{"num_attention_heads": 2, "num_key_value_heads": 2, "intermediate_size": 640, "norm_place": "out", "positions": "rope", "rope_theta": 8760.0, "qk_norm": true, "tie_word_embeddings": false, "init": "normal", "init_out_by_depth": true, "optimizer": "soap_variant", "schedule": "wsd", "decay_shape": "sqrt", "batch_tokens": 65536, "max_steps": 2642}
Each number is 128 + 24 x the weight over its row's rms, rounded and kept within 0 to 255. Layers, rows and columns count from 0. The size above them is the row's rms in percent of the matrix's.

# layer 4 attention query, 128x160, rms 0.0933, rows 109-127, columns 80-159
size [ 87  88  90  84  89  84  84  87  97  69  91  91  91  82  80  93  84  82  86]
[[137 111 129 108 116 106  74 130 161 152 150 128 112 146 164 129 104 103 106 151 137 132  92  78 121  80 113 161 145 121 125 117 157 116 123 131 137 110 153 131 101 143 127 151 108 108 164 136 148  96 134 154 109 108 142 149 109 154 139 152 113 101 124 107 116 129 138  90 112 133 122  90 118 172 139 123 138 133 140 130]
 [129 170 115 131 139 147  92 180 137 151 137 105 164  98 118 122 120  95  64 104 168  93 155 106 119 164 112 118 117 127 123 125 139 136 151 141 118 148 161 119 122 158 160  92 170  88 154 134 150 120 120 167 153 124 122 124 201 132 136  91 132  72 113 107  95 104 150 123 100  96 116 161 101 148 153 156 146 135 111 137]
 [126 140 149 148  89 117 140 164 136 124 132 160 145 156 115 142 153  98 120 163 114 184 146  59  82 128  87  81  89 131  97 102 113 150 101 114 158 151 105 133  92 113 113 105 176 160 137 142 122 118 131 155 124 118 129  92 143 162 138 142 130 109 136 133 142  98 158 113 128 187 119 117 125 115 107 134 102 141 110  99]
 [136 145 146  92 143 147  79 119 119  80 143 155 169  93 109 120 145 151 119 126 107 130 133 131  98 120 171 128 137  79 153 111 152 100 133 110 155 150 140  84 131 148 139 169 168 146 113 115 156 120 129 124 147 136 147 210 116 132 152 130 119 171 116  96 194 153 115 135 160 128  97 144 111 157 138 122 130 127 163 143]
 [129 126 108 158 104 155 150 101 110 113 113  87 112 146 145 136 190 115  96 120 100 182 113 103  77 136 126  99 131 142 153  61 131 141 128 135 153 127 108 121  90 166  98 103 123 114 118 102  95 143 146 107  81 177 144 117 129 124  93 128  89 144 147 133 135 146 175 133 132 140 170 100 144 124 130 131  68 139  87 103]
 [168 120  99 149 102 155 142  75 126 114 135 123 168 115 121 113 112 132 143  89  86 159 152 121 101 156 114 148 124 144 117 106 149 139 115 102 159 132 133 119 133 154 136  98 149 151 130 148  96 108 122 143 116  82 108  91  96 126 119  79 108 168 138 123 156 113 110 121 110 100 130 118 118 133 123  71  77 115 125  99]
 [106  85 164  92 126 110 147 115 122 150  82 130 125 138 102  92 120 139 170 195 154 135 101 103 154 131 127 131 114 130 128 141 181 145 136 132 127  66  90 142  84 170 181 140  93  89 124 155 101 141  96 155 118 100 147 123 124 137 136 100 130 123 127 148 136 126 120 151 106 139 140 122 110 161 136 116 130  59 127 131]
 [112 148 132 123 143 179 121 138 122  93 131  97 127 126 142 154 175 126 132 142 125 131 102  83 150 107 128 133 160 140 129 165 133 126 117 123 120 122 135 166 144 114 141 149  70 141 126 115 128 139 103 144 135 109 119 128  81 102 154 128 105  89 162 173 102 139 110 125 152 109 158 130 133 134 169 162 109 153 115 179]
 [107 123 129 134 116  96 135 152 136 111 150 106 114 126 113 147 110 172 111 147 110 157 131 122 121  95 140 118 142 144 160 128 138  87 106 130 117 105 133 161 135 131 165 118 130 103 124 143 139 155 103 163 144 130 105 130 159 110 134 130 130  66 152 143 132 120 146 157 152 107 112 165 150 195 166  94 150 154 157 170]
 [144 146 124 101 174 125 148 127 136 124 123 108 114 155 110 134 146 145  89 137  86 162 165 117 106 105 137 122 103 107 130 136 132 145 104 120 150 138 105 147 125 130 120  91 145 180  79 148 112 150  95  94 142 138 107 129 116 191 144 130 108 155 113 180 157 123 130 171 137 173 145 121 116 108 148  84 122 113 126 127]
 [138 143 104 127 129 152  82 138 130 120 171  97 148 138 115 126 131 129 137 102 109 115  99 104 111 157  91 106 107 137 160 137 115 152 207 115 139 146 157  97 118 122 149  89 146 115 141 126 171 106 166 127 104 139 144 112 158 138 179 117 118 103 160  66 137 130 136 116 142 143 147  96 118 129 106 165 106 133 123 127]
 [145 125 107  86 182 137 129 158  91 142 114 126  87 136 158 104 125 136 120 142 112 117 136 159  94 156  78 117 162  91 109 176  97 111  80 145 145 135 110  94 135 126  95 149 118 130 179 124  93 150 136 159  81 156 104 159 132 170 157 153 140 159 162 130 137 111 138 108 141 155 151 116 143 161 138 171 122 100 103 130]
 [132 135 117 140 119  92 120 124 102 109 148 112 109 112 104 152 114  76  71 146 145 142 113 158 112  91  52 101 149 130  80 116 126 105  97  92 145  99 118 124 147 120  92 136 123 137 145 145 138 152 110 116  90 128 143 138 140 101  99 151 163  99 115 140 115 129 123 138 123 153 142 155 143 127 111 140 149 162 141 115]
 [113 151 151  95 142 176 112 110 111 164 130 146 106 114 125  91 127 118  92 145 116  90 143 129 139 128 137 105 183 138 146 169 102  84 129 119 149 117 154 128 159 123 142 127  91 126  72 150 167 143 176 118 109 144 149 175 131  98 103  90 146 148 118 131 137 135 137 127 132 114 131 110 157 135 148 153 127 114 115 112]
 [143 113 136 108 131 122 172 145 133 120 150 106 159 107 132  90 114 144 129 132 116  84 125 170 135 124 103 133 114 110 137 151 159 129 143 158 104  79 153 138 139 141 117 141 122 115 151 151 148  82 104 145 150 125 144 169 138 126 105 152 114 121 170  66 111 131 123 152 152 143 125  90 150 170  81  80 126 165 174 116]
 [141 118 140 185  93 142 117  97  90  98 148 146 143 161 141 184 102 121 119  94 132 133 145 159 103 140 100 117 122 165 106 129  87 155 119  92 162 143  95 114 131 130 119 107 149 139 123 136 175 125  98 129 119 152 121 137 154 174 124 121 118 146 157  91 136 117 134 119 103 138 120 110 136 139 134 129 130 121 149 142]
 [149  93 120 135 128 177 133 147 107 108 114 146 112 134 170  89 131 150 121 134 110 132 134 132  99 157 158 104 125 138 120 134 125 114 121 119 174 144  84 190 137 149 146 147 140 110 138 138 166 160 101 169 139 139 151 119  86 140 140  99 115 140 120 139 106 124 103 120  95 173 161  89 123 118 127 137 154 128 168 146]
 [119  92 150 190  90 139 131 138 111  65  98 114 100 103 109 120 106 155 133 122 133 157 124  92 145 115 123 120 141 122 107 129 138 132  95 120 182 134 143 139 102 147 165 103 115 153 121 146 145 170  99 142 140 114 165 151 116 104 116 128 114  98 115 142 127 104 120 148 152 132 104 178 113 126 124 108 131 116 151 142]
 [135  89 138 112 108 100 134 105 137 119 133 122 135  97 139 137 153 114  99 171 154 135 147 127 160 117 134 138 109 145 177  95  84 150 158  81 115  83 130 107  92 115 158 163 142 105  83 154 136 138 137 165 121 146 110 113  64 101 111 164 124 113 102 126 131 150 127 112 115 157 103 151 126 116  79 124 128 139 130 163]]
# layer 4 attention key, 128x160, rms 0.096, rows 109-127, columns 80-159
size [ 77  74  71  77  74  80  70  74  70  73  80  73  86  79  74  75  71  76  82]
[[129 152 161 130 142 128 151 125 136 177 154 143 152 148 112 145 146 119 115 137 116 147 146 151 125 156 161 133 145 124 149 149 143 102 137 163 102 134 128 153  80 133  84 146 107  89 109 121 102 128  85 110 149 111 110 100 127 144 132 140 177 120 126 138 140 125 132 115 168 126 161  93 121 134 114 151 137 127 122 144]
 [134  96 138  83 133 156  94 129 116  80 120 150 143  95 115 135 136 102 135  96 129 116 144 122 111 140  99 113 136 117  76  85  94  83 133 129 117 125 129 106 108 136 110 142 171 136 143  97 186 147 120 173  90 113 135 148 135 104 143 143 143 161  92 104 163 174 165 132 162 182  97 111 127  77 133 116 140 115 120 125]
 [113  83  76 139 154 115 135 135 134 129 145 168 105 102 144 138 130 121 128 165 134 119 141 118 109 107 114  90 120 116 103 115 164 121  77 164  89 117 118 121 130 153 140 137 109 132 165 144 108 113  93 150 125 109 110 137 125 112 105 156 137 121 110 131 121 119 123 106  97 154 120  97 128 129 116 164 127 169 138 147]
 [157 109 146 175 139 135 138  84 119 125 118 141 160  87 138 116 137 134 101  88 125 115 138 126 147 108 157 114 114 134 170 124 114 150 156 119  94 145  96 135 107 104 124 163 108  88 104 123  74 118 126 138 126 113 168 110 135 127 155 124 153 173  94 149 127 140 125 170 122 119 115 150 153 144 103 175 142 113 147  98]
 [118 128 162 160 122 145 144 157  97 117 153 115 103 125 156 146 132 113 115 130  99 136 176 144 172 146 153 132 112 111 147 125 136 104 156  82 134 144 105 116  74 126 158 165 117 105  97  84 100 136 121  85  97 113 116 149  80 120  97 128 132 156 109 143 163  98 157 133 142 128  90 134 127 116  85 160 154 127 138 123]
 [117 118 134 115 130 180 168 130 155 118 136 127 140  98 130 109 132 134 121 130 120 171 118 109  59 135 121 103 122 121 113 124 152 163 132 142  85 151 161 129 105 150 155 101 152 128 132  69 128 100 122 144 133 111 152 138 111 171 124 163 116 143 121 113 122 122 181 136 102 115 191 105 102 105  97 156 164 127 111 131]
 [106 111 130 121  92 117  91  99 107 134 134 155 135 151 110 122 110 114  88 152 121 114 120  51 115 128 119 143 125  97 165 142 109 109  99 124 159  74 133 116 145 101 123  82 103 132 121 159 150 151 102  94 159 124 120 149 124  82 140 117 135 147 121 126 150 139 127 110 154 129 124 162  92 140 126 115 126 131 137 133]
 [135 126 112 119 131 103 155  97 162 125 140 117 109 149 124 114 120 170 108 118  52 131  80 154 101 158 126 158 153 127 142 137 129 110 122 152 107 139 151 176 121 108 151 144 125 178 139 111  81 100 101 131 117 112 150  85 116  94 117 123 127 106 168  93 120 122 139 147  89 129 128 126 172 148 177 159 139 137  91 111]
 [112 127 106  96 111 136 122 132 120 192 126 172  95  66 126 171 148 124 144 129 122 144 154 135 144 137 143 103 129 103  98 110  88 145 126 144 142 111 135  86 138 127 108 122 128 153 137 147 104 138 145 132 108 178 155 120 156 132 164 146 148  82 145 156 123 121 154 152 155 101  94 149 101 113  98 115 122 121 117 160]
 [136 133 156 133 132 108 140 150 128 172  81 145 135  78 135 145 130 135 144 161 102 150 134 121 148 138 140 168  75 109 108 111 151 140 121  85 103 120 112 135 139 150 120 133  27 156 136 118 137 138 108 120 143 150 135 100  98 131 139 129  97 126 141 132 151 156  87 105 110 158 115 126 131 123 123  95 121 128 165 128]
 [138 121 109 125 129 112 170 107  95 153 127  99 103 154  83 175 126 121 154 125 122 133 110 149 123 115 181 125 123 155 117 128 146 102 102 170 138 134 141 137 121 162 130  86  98 120 104 114 149 136 123  79 133  95 110  96 175 140 177 155 122 116 151 157 108 165 134 117 112 124 131 107 109 126 129  99 129 118 149 122]
 [129 128 100 126 151 138  83 107 125 169 148 132 110  99 100 180 156 118 120 146 107 153 117 132 113 135 133 127 149 128 162 111 138 161  82 116 105 136 105 120 130 111 133 131 112 105 114 113 143  78 138 163 120 138 135 119 111  86 110  99 138 190  89 108 113 153 140 152 111 120  85 135 128 159 134 152 142 107 112 143]
 [110 130 118 154 146 135 126 111 158 113  98  89 141 138  81 131 116 115 141  99 153 158 124 127 101 123 130 140 101 149  68 108 136 136 138 168 143 119 122 145 111 132 125 111 174 134 140  74  95 134 137 129 156 123 133  78 122 162 121 142 150  99 121 116 106 126 117 157 107 117 137 127  99 177 139 118 121 122 127 109]
 [134 131 135 126 108 145 133 142 161 156 110 116 135 150 128 111  99 169 162 112 148 156 113 128 141 138 138 158  78 103 120 137 156 163 116 133 156  91 134 149 141 154 157 101 146 130 173 125 161 104 107 177 110 120 133 145 137 142  97 108 121 107 142 101 116 137  84 137 135 127 114 147 176 146 166 126 125 101  79 146]
 [ 94 127 170  78 131  98 123 140  97 144 165 130 115 109 103 141 121 119 126 136 105 125 156 160 130 173 114  78 168 146 138 122 147 122 172 107 152 150 141  85 111 129 125 123 111  97 153 113 144 121 144 151 106 114 133 191 152 168 146 140 140 105 110 132 148 119 151 107 123 122 124 124 110 105 107  78 115 125  95 111]
 [115 132 162 126 143  67  76  79 129 148 140 148 139 131  98  94 124 142 120 179 149 123 135 120 102 105 131 109  75 161 131 151 118 144 128 169 112  93 127 124 107 114 134 139 100 139 147 107 122 132 126  67 127 135 123  80 134 133 138 139 164 145 141 137  99  99 122 116 142 172 133 101 151 122 137  88 123 164 147 148]
 [113 148 109 134 126 106 163 126 153 104  98 118 134 135 164 156 133 141 113 114 125 128 115 102 111 134 108 151  88 144 135  86 115 106 106 147 114 146 167 119  78 109 149  95 136 145 117 129  85 114 171 169 139 147 131 115 108 114 134 144  60 166 110 156 150 140 127 114 114  95 116 113 116 130 124 109  80 120 155 139]
 [108  88 133 123 130 147 162 155 103 102 110 138  90 136 158  99 119 137 121 100 131 122 115 132 135 144 135  95 153  80 126 156 156  92 164  89  97 115 124 155 112 104 136 131 138 110 166 116 147 120 132 133 153 118 111  81 101 140 128  86 167 136 118 140 178 122 173 169 136 111 143 139 206 139 118 126 123  98 103 136]
 [ 98 109 112 111 153 141 114 107 152  64  90 157 114 139  99 141 117 114 115 114 166 126 112  96 129 172 166 118 105 158 145 126 121 154 115 112 105 174  98 148 102 134  84 167 119  95 105 102 142 131 101 109 130 120  99 118 118 127 116 129 124 126 138 118 111 109 122 132 132 154 125 123 146 133 107 116 149 164  99 139]]
# layer 4 attention value, 128x160, rms 0.0853, rows 64-87, columns 80-159
size [ 82 100 104  86  84  98  84 103  98  96 101  97  91 103 100  95  94  98 103  95  86 108  87  92]
[[119 127 132 119 129 125 109 107 151 123 118 159 146 104 150 150 119 130 152 137 131 145  94  98 134 149  87 162 154 122 138 151 180  82 150 103 121 104 141 137 114 151 163 125 103  68 149 141 161  69 128 144 134 125 105 140 132  78 139 166 127  89 105 161 178 129  94  93 166 123 163 118 172 102 156 113 127 163 132 134]
 [103 149 138 149 138 120 143 162 113 141 123 135 134 122 139  87 132  90 139 151 165 115 160 117 129 111 108 151 150 126 142 150 128 157  75 116  98 135 125 125 134 172 180 127 119  94 117 149  84 102 108 116 135 125 120 117 119 129 158 137  96 173 109 168 138 146 142  96 143 152 128 111 185 143 137 107 155 181 131 149]
 [137 161 100 134 143  48 107 131 107 141 211 140 114 143 143 142  92  97 122 164  90 168 131 116  95 143 105 133 148 138 111 108 120 110 109 131 122 168 133  98 146  80 137  74 116 149  87 119 114 131 139 108 135 127 123 113 109 138 124 148 152 140 121 126 125 136 105 164 138 137 129 175 143 116 124 173 134 170 120  90]
 [103 148 118 117 175  75 120 144 128 155 155 145 134 114 135 160 170 100 130 160 114 105 147 112 132 152  83 167  55 123  59 114  76 151 150 149 116 158 105 124 140 139  85 136 192 154 123 120 156 152 155 119 140 109 115 100 149 114 118 148 102 157 145 124 158 173 127 138 112 113 104 104 128 128 135 112 119 124 142 114]
 [177 129 133 157 160 138 119 113 161 156 126 142 121 152  77 121 122 165 148  77 174  83 173 126 135 137 127 129 156 142 129 157 189  81 124 106 134 139 135 182 111 111  93 139 116 133 164 139 115 133 125 134  95  88 149  97 158  65 135 177 126 162 117 160 111 142 143 141 104 135 136 138 136 144 110 149 107 131 158 126]
 [136 143 104 173 116 107 116 120 174 103 131 165  85 108 160 169 140 125 131 140 109 123 135 142  98 138 123 122 141 142  81 131 119  95  81 145 138 105  87 126 137 118 182  93 125 141  80 126 137 133 141 129 135 123 130 141 159  99 142 123 153 117 142 100 144 113 106 113 129 139 126 147 128 184 154 152 115 130 151 136]
 [105 140 119 144 111 119 159 111 106 192 142 124 109 138  96 135 122  99 155 163 140 129 128 121 130 133 126 127 121 154  96 117 111 127 158 115  97 123  98 134 115 135 136 130 100 135 138 149 124 138 134 108 113 146 142 139 169 165 118  75 142 112 105 123 129 137 141  69 156 174  88 116 123 133 128 107 118 106 126 128]
 [145 118 135 140 131 131 133 148 103 129 116 155 128 132 159 125 112  90 160 135 122 127 148 167 139  92 139 134 143 142 169 150 157 126 111  84 159 106 160 122 117 113 117 129 117 137 140 144 135 131 130 142 104 127 141 186 149 103 145 125 124 123 129 140 155 133 158 139 173  91 134 139 164 135 189  87 128  99 122 161]
 [151  88 144 131 141  99 118 135  98 125  91 112 142 124 103 119  92 148 141 102 149  98 128 127 146 132 192 127 115 126 131 113 144 158  97 108  96 164  94 130 158 124 159 142 152 103 151 135 113 100  84 127 132  90 158 149 152 185 113 120  93 156 141 109 159  91 151  93 103 122 145  87 101 150  93 124 143 114 116 151]
 [169 128 131  83 129 142  87 132 155 115 140 112 126  90 165 119 123 116 201 141 115 128 117 103 190  99 119 156 110 142 110 115 144 176  72 163 115 135 140 142 145 135 161 111 150 113 117 117 148  99 133 143 136 115 108 141 147  83  96 135 119 145 131 150 152 157 161 142 110 192 131 185 127 130 156 130 153 150 149 119]
 [128 118  75 108 118 156 111 110 148 161 112  99 168 151 138 124 147  83 138  83 114 137  96 135 129 160  66 128 135 131 110 129  94 117 113 150 155 150 144 118 130 117  89 136  97 119  94 138 128  87 154 110 122 121 178  98  88 169 124 155  85 131 122  98 132 146 141 114 139 110 122 147 162 123 127 113 125 111  98 121]
 [169 141 120 131 155 134  91 123 126 121 125 147 103  86 156 142 137 131 123  85 102 130 127 135 139 157 103 120 109 152  90 118 180 105 154 174 179  98 116 115 109 117  99 144 122 156 110 124 121 159 143 128  99 112 143 110 151  63  97 131 107 121 128 104 121 116  82 127 191 141 113 124 131 146 139  90 120 113 110 115]
 [173 105  97 126 146 131 130 125 119 125 145 123 114 126 107 138 113 169 149  81  99 144 133  82 132 130  85 159  89 141  69 122 110  85 102 100 148 105 140 129 118 156 161 151 159 142 118 116 144 109 133 118 141 145 120 134 131  89 147 137 107 166 132 140 108 147 136 145 148 157 148 128 102 105 131 102 122 162 141 119]
 [115 105 109 109 118 121 129  90 153 173 101 120 116  79 173 152 157 141 189  90  82 146 122 116  69 168 105 117 115 121  98 123 178 113 160 116 135 124 147 147 119 102 104 173 131 120 168  84 131 134 103 132 145 123  94 140 109  99 106 138 111 125 125 111 130 132 121 161 132 187 126 105 155 120 110 138 123 176 123 108]
 [150 109 105 147 138 122 140  89  72 145 126  95 131 142 118 134 101  99 125 133 146 142 166 136  98 160 140 112 124 126 136 126 147 113 154 156  64 167 118 139 134 131  98 132  92 148  90 110  80 120  99 112 134 129 152  92 166 164  94 125  97 124 144 150 106 116 148  88 136 138 160 134  98 108  82 149 121 159  63 124]
 [ 74 178  97 112 110 130 147 142 129 152 126 133 140 125 124 106 101 116 125 167 157 156 130  95  90 126 151 104 103 131 122  86 127 200 116 156 140 141  95 103 156 118 128 134 100  83 146 141 126 136 131 129 124 143 165 161 137 157 142 159  88 115 141 143 126 116 147  84 100 132  92 133  90 123 138 147 139 138  87 122]
 [156 137 121  81 150 126 104 137 131 163 126  83  74 147 142 157 126 150 118 114  53 146 104 142 106 183  97 115 157  85  92 109  88 141 136 180 152 159 129 102 160 139 108 167  95 107 132 102 115 125 100 130 118 110 164 153 127 123 106 127 106 142 125 101  92 159  93 162  80 157 131 149 151 121 108 164 129 100 129 120]
 [170  80 120 164 121 136 112 153 105 132 123 100 129 134 137 101 118 119 167 135 111  84 144 156 141 114 155 134 133  82 172 138 128 148 161 102 148  82 147 135 116 147 106 147  84 121 152 135 134 123 122 115 119 116 103 135 145 119 112 140 108  78 179 140 142 141 125  83 145 114 123  97 142 141 132 177 141 112 144 153]
 [123 128 114 130 121 122 139  82 129 116 131 133 118 175 103 164 156 120 120 138 123 144  78 117  74 153 111  80 129 152 116 107 104 119  86 166  96 121 132 144 107 113 122 161 177 133 121 107  88 155 107 130 141  94 135 111 123 123 115  85 115 137 142 108 108 101 127 148  85 111 147 121 125 130 118 177 129 144  90 124]
 [124 122 170 124 122 120  79 114 117 124 112 125 153 101  86 142 175 161 103 130 105 144  43  65 112 126 126 167 117 132 115  87 126  64 125 132 131 151  89 132 130 146 149 165 113 130 124 126 113 121 164 112 123 135 141 114  94 136 140 138 141 111 159 155 134 176 104 131 178 144 106 134 174 141 123 119 120  81 130 136]
 [ 78  80 119 106 129 103  60 110 146  89 106 113 123 115 134 136 130 115 144  84  96 135 171 127 126 102 118 117 135 130 144 115 116 132 119 118 157 134 120 141 166 168 129 143  55 106 130 120 187 114 137 147 148 153 121 126 193 127  97 171 115 132 152  82 123 135 147 140  84 103 117 147 128 122 124 113 119 146 144 107]
 [141  95 130 124 115 149 101 111 139 153 102 131 128 163 108 124 149 140 140  95 111 128  99 178 105 184 135 132  70 112 125 146 141 136 117 115 149  62 137 174 109 119 137 188 117 139 132 107  95 145 119 111 124 140 122  91 116  97 124 175 108 137 140 132  90 120 148 162 115 106 124 144 135 144 106 130 135 104 123 137]
 [101 116 141 118 124 114 127 142 136 128 148 114 107 137 116 142 168 122 155 151 152 118 112  78 102 131 156 116 154 152 143 167 115 135 125 121 125  74  99 182 136 179 118 151 128 129 118 112 127 136 110 124 123 144 147  99 131 118 118 151 121 156 101 102 128 128  84 163 143 122 127 145 128 121 129 105 120  69 123 149]
 [127 128  99  80 142 170 130 144 148 150 131 123 136 179 118 106 137 160  84 131 149 132 149 152 111 111 191 117 119 116 169 165 140 137  97 106 187 134 155 101 146 138 153  96 149 110 127 142 130  95 109 130 163  87 125 164 153 158 148 155 113 152 117 174 156  91 157  80 157 119 136 134 109 140 159 116 110 101 173 125]]
# layer 4 attention output (transposed), 128x160, rms 0.0924, rows 64-86, columns 80-159
size [ 74  95  99  95  84  99  84  83  94  95  96  87  89  97 100  89  93  96  97  91  83 100  87]
[[125 110 122 132 151 101 127 141 132 132 142 115 132 184 128 124 109 129 139 105 122 114  91 132  96 117 145 109 130 112  85  99 126 153 158  92 117 137 118  81 177 132 160 111 139 130 136 112 150  91 150 107 107 134 105 154 107 165 126 112 171 141 142 127 129 163 106 152 129 161 116  82 175 101 121 118 149 107 128 121]
 [135 125  76 154 111 107 129 160 157 141 180 131 173 175 145 151 112 131 116 163 122 128 109 142 117 122 128 147 136 111 102 151 107 152 113 140 110 128 136 126 142 146  89 145 115 163 119 156 118 143  90 162 133 119 127 120 122 140 151 152 129 113 181 117 202  90 150 168 139 112 102 144  85 148 170 146 130 115 134 142]
 [140 112 125 100 117 118 118  98 145 144 128 151 103 101  90 133 102 102  99 154 126 132 133 105 123 117 164 121 140  99 138 138 148 129 155 130 100 130 135 131 136 110 136 150 124 151 121 132 174 148 133  86 116  98 155 136 106  95 138  93 113 224 121 177 105 119 167 112  99 119 118 131 105 102 147 105 158 101  92 101]
 [114 142 151 146 161 118 105 115 124 156 142 128 150 168 104 133 105 113 133 148 109 129 166 147 107 105  91 116  99 177 130  86 153 138 147 102 137 114 112 111 123  99 160 116 140 140 139 132 134 167 112 145 149 124 149 103 119 108 101 121 137 162 138 140 109 141 126 141 131 105 121 164  97 122 106  78 121 174 103 143]
 [145 117 134  86 183 133 168 131 126 105  77  89 117 147 146 123 135 109 152 116 122 117 115 141 132 105 103 135 125 138 128 138 135 123 122 130 133 104 142 130 116  96 127 124  87 138 159 131 174 159 114 130 136 130 132 161  79 120 147 114 112  92 112 142  90 133  66 124 158 106 145 149 128 119 128 120 155 104 121 139]
 [103 136 118 124 127 144 159 148 125 153 145 153 140 100 119 135 115 135  84  82 129  85 161 101 148 130 132 147 150 137 101 142 137 164 115 159  91 142 135 135 120 119  80 138 124  88 137 134 148 102 172  85 104 114  98 155  91 155 101 109 129 144 157 116 124  99 175 137 147 164  69 126 168 135 141 120 172  99  95 122]
 [152 174 136 131 166 145 106  93  94 142  88 141 154 142 120 129 124 121 114 133 156 150 107 129 131 111 132  97 161 121  97 145 122 112 102 162  97 123 109  66 180 125 144 155 137  96 115 150 127 149  97 124 110 111 133  99 119 184 117 118 147  82 104 109 140 117 154 160 120 153 125 187 138 130 116 121 148 116 154 188]
 [162 135 115 115 199 157 133 138 105 112 123 111 117  92 131 145 140  90 109 131 125 126 133 137 146 159 120 126 122 101 117 153  89 136 117 179 121 163 136 155 106 149 127 129 158  96  98 117 170 143 148 179 107 155 117 125 125 118 129 178 113  70 102 137 158 135 100 122 143 156 138 163 101 110 110 160 103 128 149 119]
 [189 137 134 113  98 106 105 184 119 177 123 137 174 156 113 153 119 153 136 115 122 135 138 125 162 113 138 154 117 118 110 131 115 126  99  71 130 115 150 136 102 134 126 142  85 161 122 161 118  92 123 146 182  65  94 144 153 123 123 123 148  93 141  89 102 110 135 100 118 111 132  85 102 120 139 126 122 108 135 150]
 [126 148 137 138 169 107 102 134 131  78 134 119 117 180  94 170 131 121 126 107 139 135 127 164 127 172 100 112 138 114 145 122 136  73 160 126  91 152 160 136 129 120  93 141 133 122 168 107 160 153  80 155 158  72 157 102 121 182 119 133  77 125 128 147 121 110 135 137 147 150  99 178  55 110 122 133 135 115  83 124]
 [115 177 130 147 149 104 109 121 130  94 172  94 154 126 141 112 111 126 128 108 110 161 106 123 101 132  89 148 115 110  85  70 109 125 111 125 147 137 139 156 128 158 131  79 106 179 114 113 131 152 111 120 142 144  82 103 119  84 154 144 140 169 123 138 138 104 134 109 124 136 132  86 135  82 125 120 141 157  85 142]
 [126 108 112 140 138 134 131  97 118 135  84 130 112 144 104 133 120  96 131  90  90 147 164 137 118 156 140 167 141 102 117 138 124 155 111 156 119 130 154 132 101 126 120  77 124 121 117 106 119 115 108  69 135 166 147 180 131  91  92 171 123 152 152 101  84  87 137 149 162 124 113 174 151  82 134 101 122  95 108 120]
 [123 144 110 156 105 169 108  99 108 122 139 136 129 136  79 129 145 126  91 126  97 123  99 149 132  92 153 170 116 163 177 110 128  86 139 128 115 146 159 131 114 113 161 139 144 122 125 127 130 147 100 104 142 148 115 129 110 108 109 130 142 169 140 144 106 100 103 143 128 124 136 154 121 122 175 104 121 142 107 156]
 [119 143 140 122 154 108  57 125 135 146 134 122 121 134 101 145 127 149 134  95 114 114 128  82 125  99 132 143 129 156 121 116 140 163 124 115  74 107 112 166 108  81 151  72 133 129 135 106 137 141 129 159 147 144 116 137 136 110 170 129  96  94  54 116 112 161  84 141 125 158 170 149 125 128 121  60 109 112 126 118]
 [158 178  86 135 138 119 104 155 117 147  77 116 162 146 160 117 162 138 153 159 120 132 117  96 115 112 106 118 170 151 109 128 162 108 135 149 118 102 100 138 170 140 162 121 114 173 147 160 111 128 138 144 163 121 146  99 108 158 142 122  98 114 121 157 109 114  71 130 189 149 163  84 135 129 133 140 167  78 137  87]
 [148 162 135 155  92 159 142 104 121 146 118 146 172 114 116  76 161 110 149 127 105 128  94 104 160 128 115 101 171  75  98 120 156  98 136 127 119 135 140 144 145 175 137 167 128 114 150 128 130 125 162 165 140  91 173 117 150  98 120 139 175 135 138 158 116  70  81  83 116  77 146 115 152 144 163 125 146 160 144 105]
 [126 127 165  85 115 159 143  93 176  98  86 162 141 145 137 123 109 114 128  96 113 116  87 102 168 127 109 145 135 137 160 150 143 107  82 114 113 131 137 114 108  92 108 128 112 138 144  85 114 146 163 121 125 146 132 186 127  74 135 144 170 178 124 158 107 153 133 142 171 161 136 121 130 175 121 104 150 103 117 133]
 [135  46  97 109 136 130 151 160 116  83 141 124 120 134 138 136 106 149 166 145  86 157 145  86 129 150 108 139 123 113 117 104  80 141 136 145 139  93 103 140 118 147 136 117 118 126 104 128 132 148 137 162 144 134 105 129 122 152 150 142 122  66 122  98 116 126 167 115 155 174 165 170 110 106 127 119 178 148  83 135]
 [108 174 145  98 147 170 123 176  93 190 113 147 121  87 144  67 155 136 154 101 158  95 142 166 130 138 141 143 135 122 145  89 191 118 108 140 106 127 137 153 140 128 150 101 143 158 152 137 140 128 140 136 140 106 119 153 139 140 122 109 127 130 114 174 109 118  87 133 167 117 134 113 131 120 153 109 125 133  90 122]
 [117 118 111 147 130 123 105 106  76 114 136 145 135 157 145 150 130 109 145  96 143  99 102 155  95  64 160 121 133 113 166 127 182 162 103 149 151 131 167 121 121 118 151 124 171 100 124  93 129 116 154 135 135 125 158 150 150 131 148 109 115 132 144 112  85 118  97 130 154 111 122  72 126 114 136 140 147 160 105 147]
 [141 134 134  99  95 110 158 133 148  92 151  99 140 173 105 134 147 126 156 127 146 154 115 117 128 140 125 135 113 173 164 146 104 103 161 109  77 148 157 131 118 148 141 139 172 153 122 123 139 160 109 106 120 138 138 127 182  67 105  77 157  99 138 171 153 145 127 112 122 161 150  93 131 121 110 104 175 100 138 141]
 [113 127 142 115 170 134 137 157 123 129 140 123 137 121 134 120 164 160 105 134 123 158 110 113 114 102 107 131  89 155 139 110 121  83  92  84 118  91 122 161 112 174 139 108 179 135 129 158 106 127 131 148 107 147 102 184 109 152 128 133  88  97  90 120 162 120  70  78 156 144 159 119 102 140 124 115 138 153 122 111]
 [117 105 144 103 145 124 193 101 121  96 154 130 181 121 147 101 111 117 132 109 150 124 108 116 118  89 126 107 103 156 152 118 145  75 119 123  86 134  97  91 136  89 169 176 155 151 121 139 162 144 144 143  78 139 143 157 133 140 157 123 124  89 157 142 144 154 105 130 111 164 157 119 127 123 110 161 135 143 111 152]]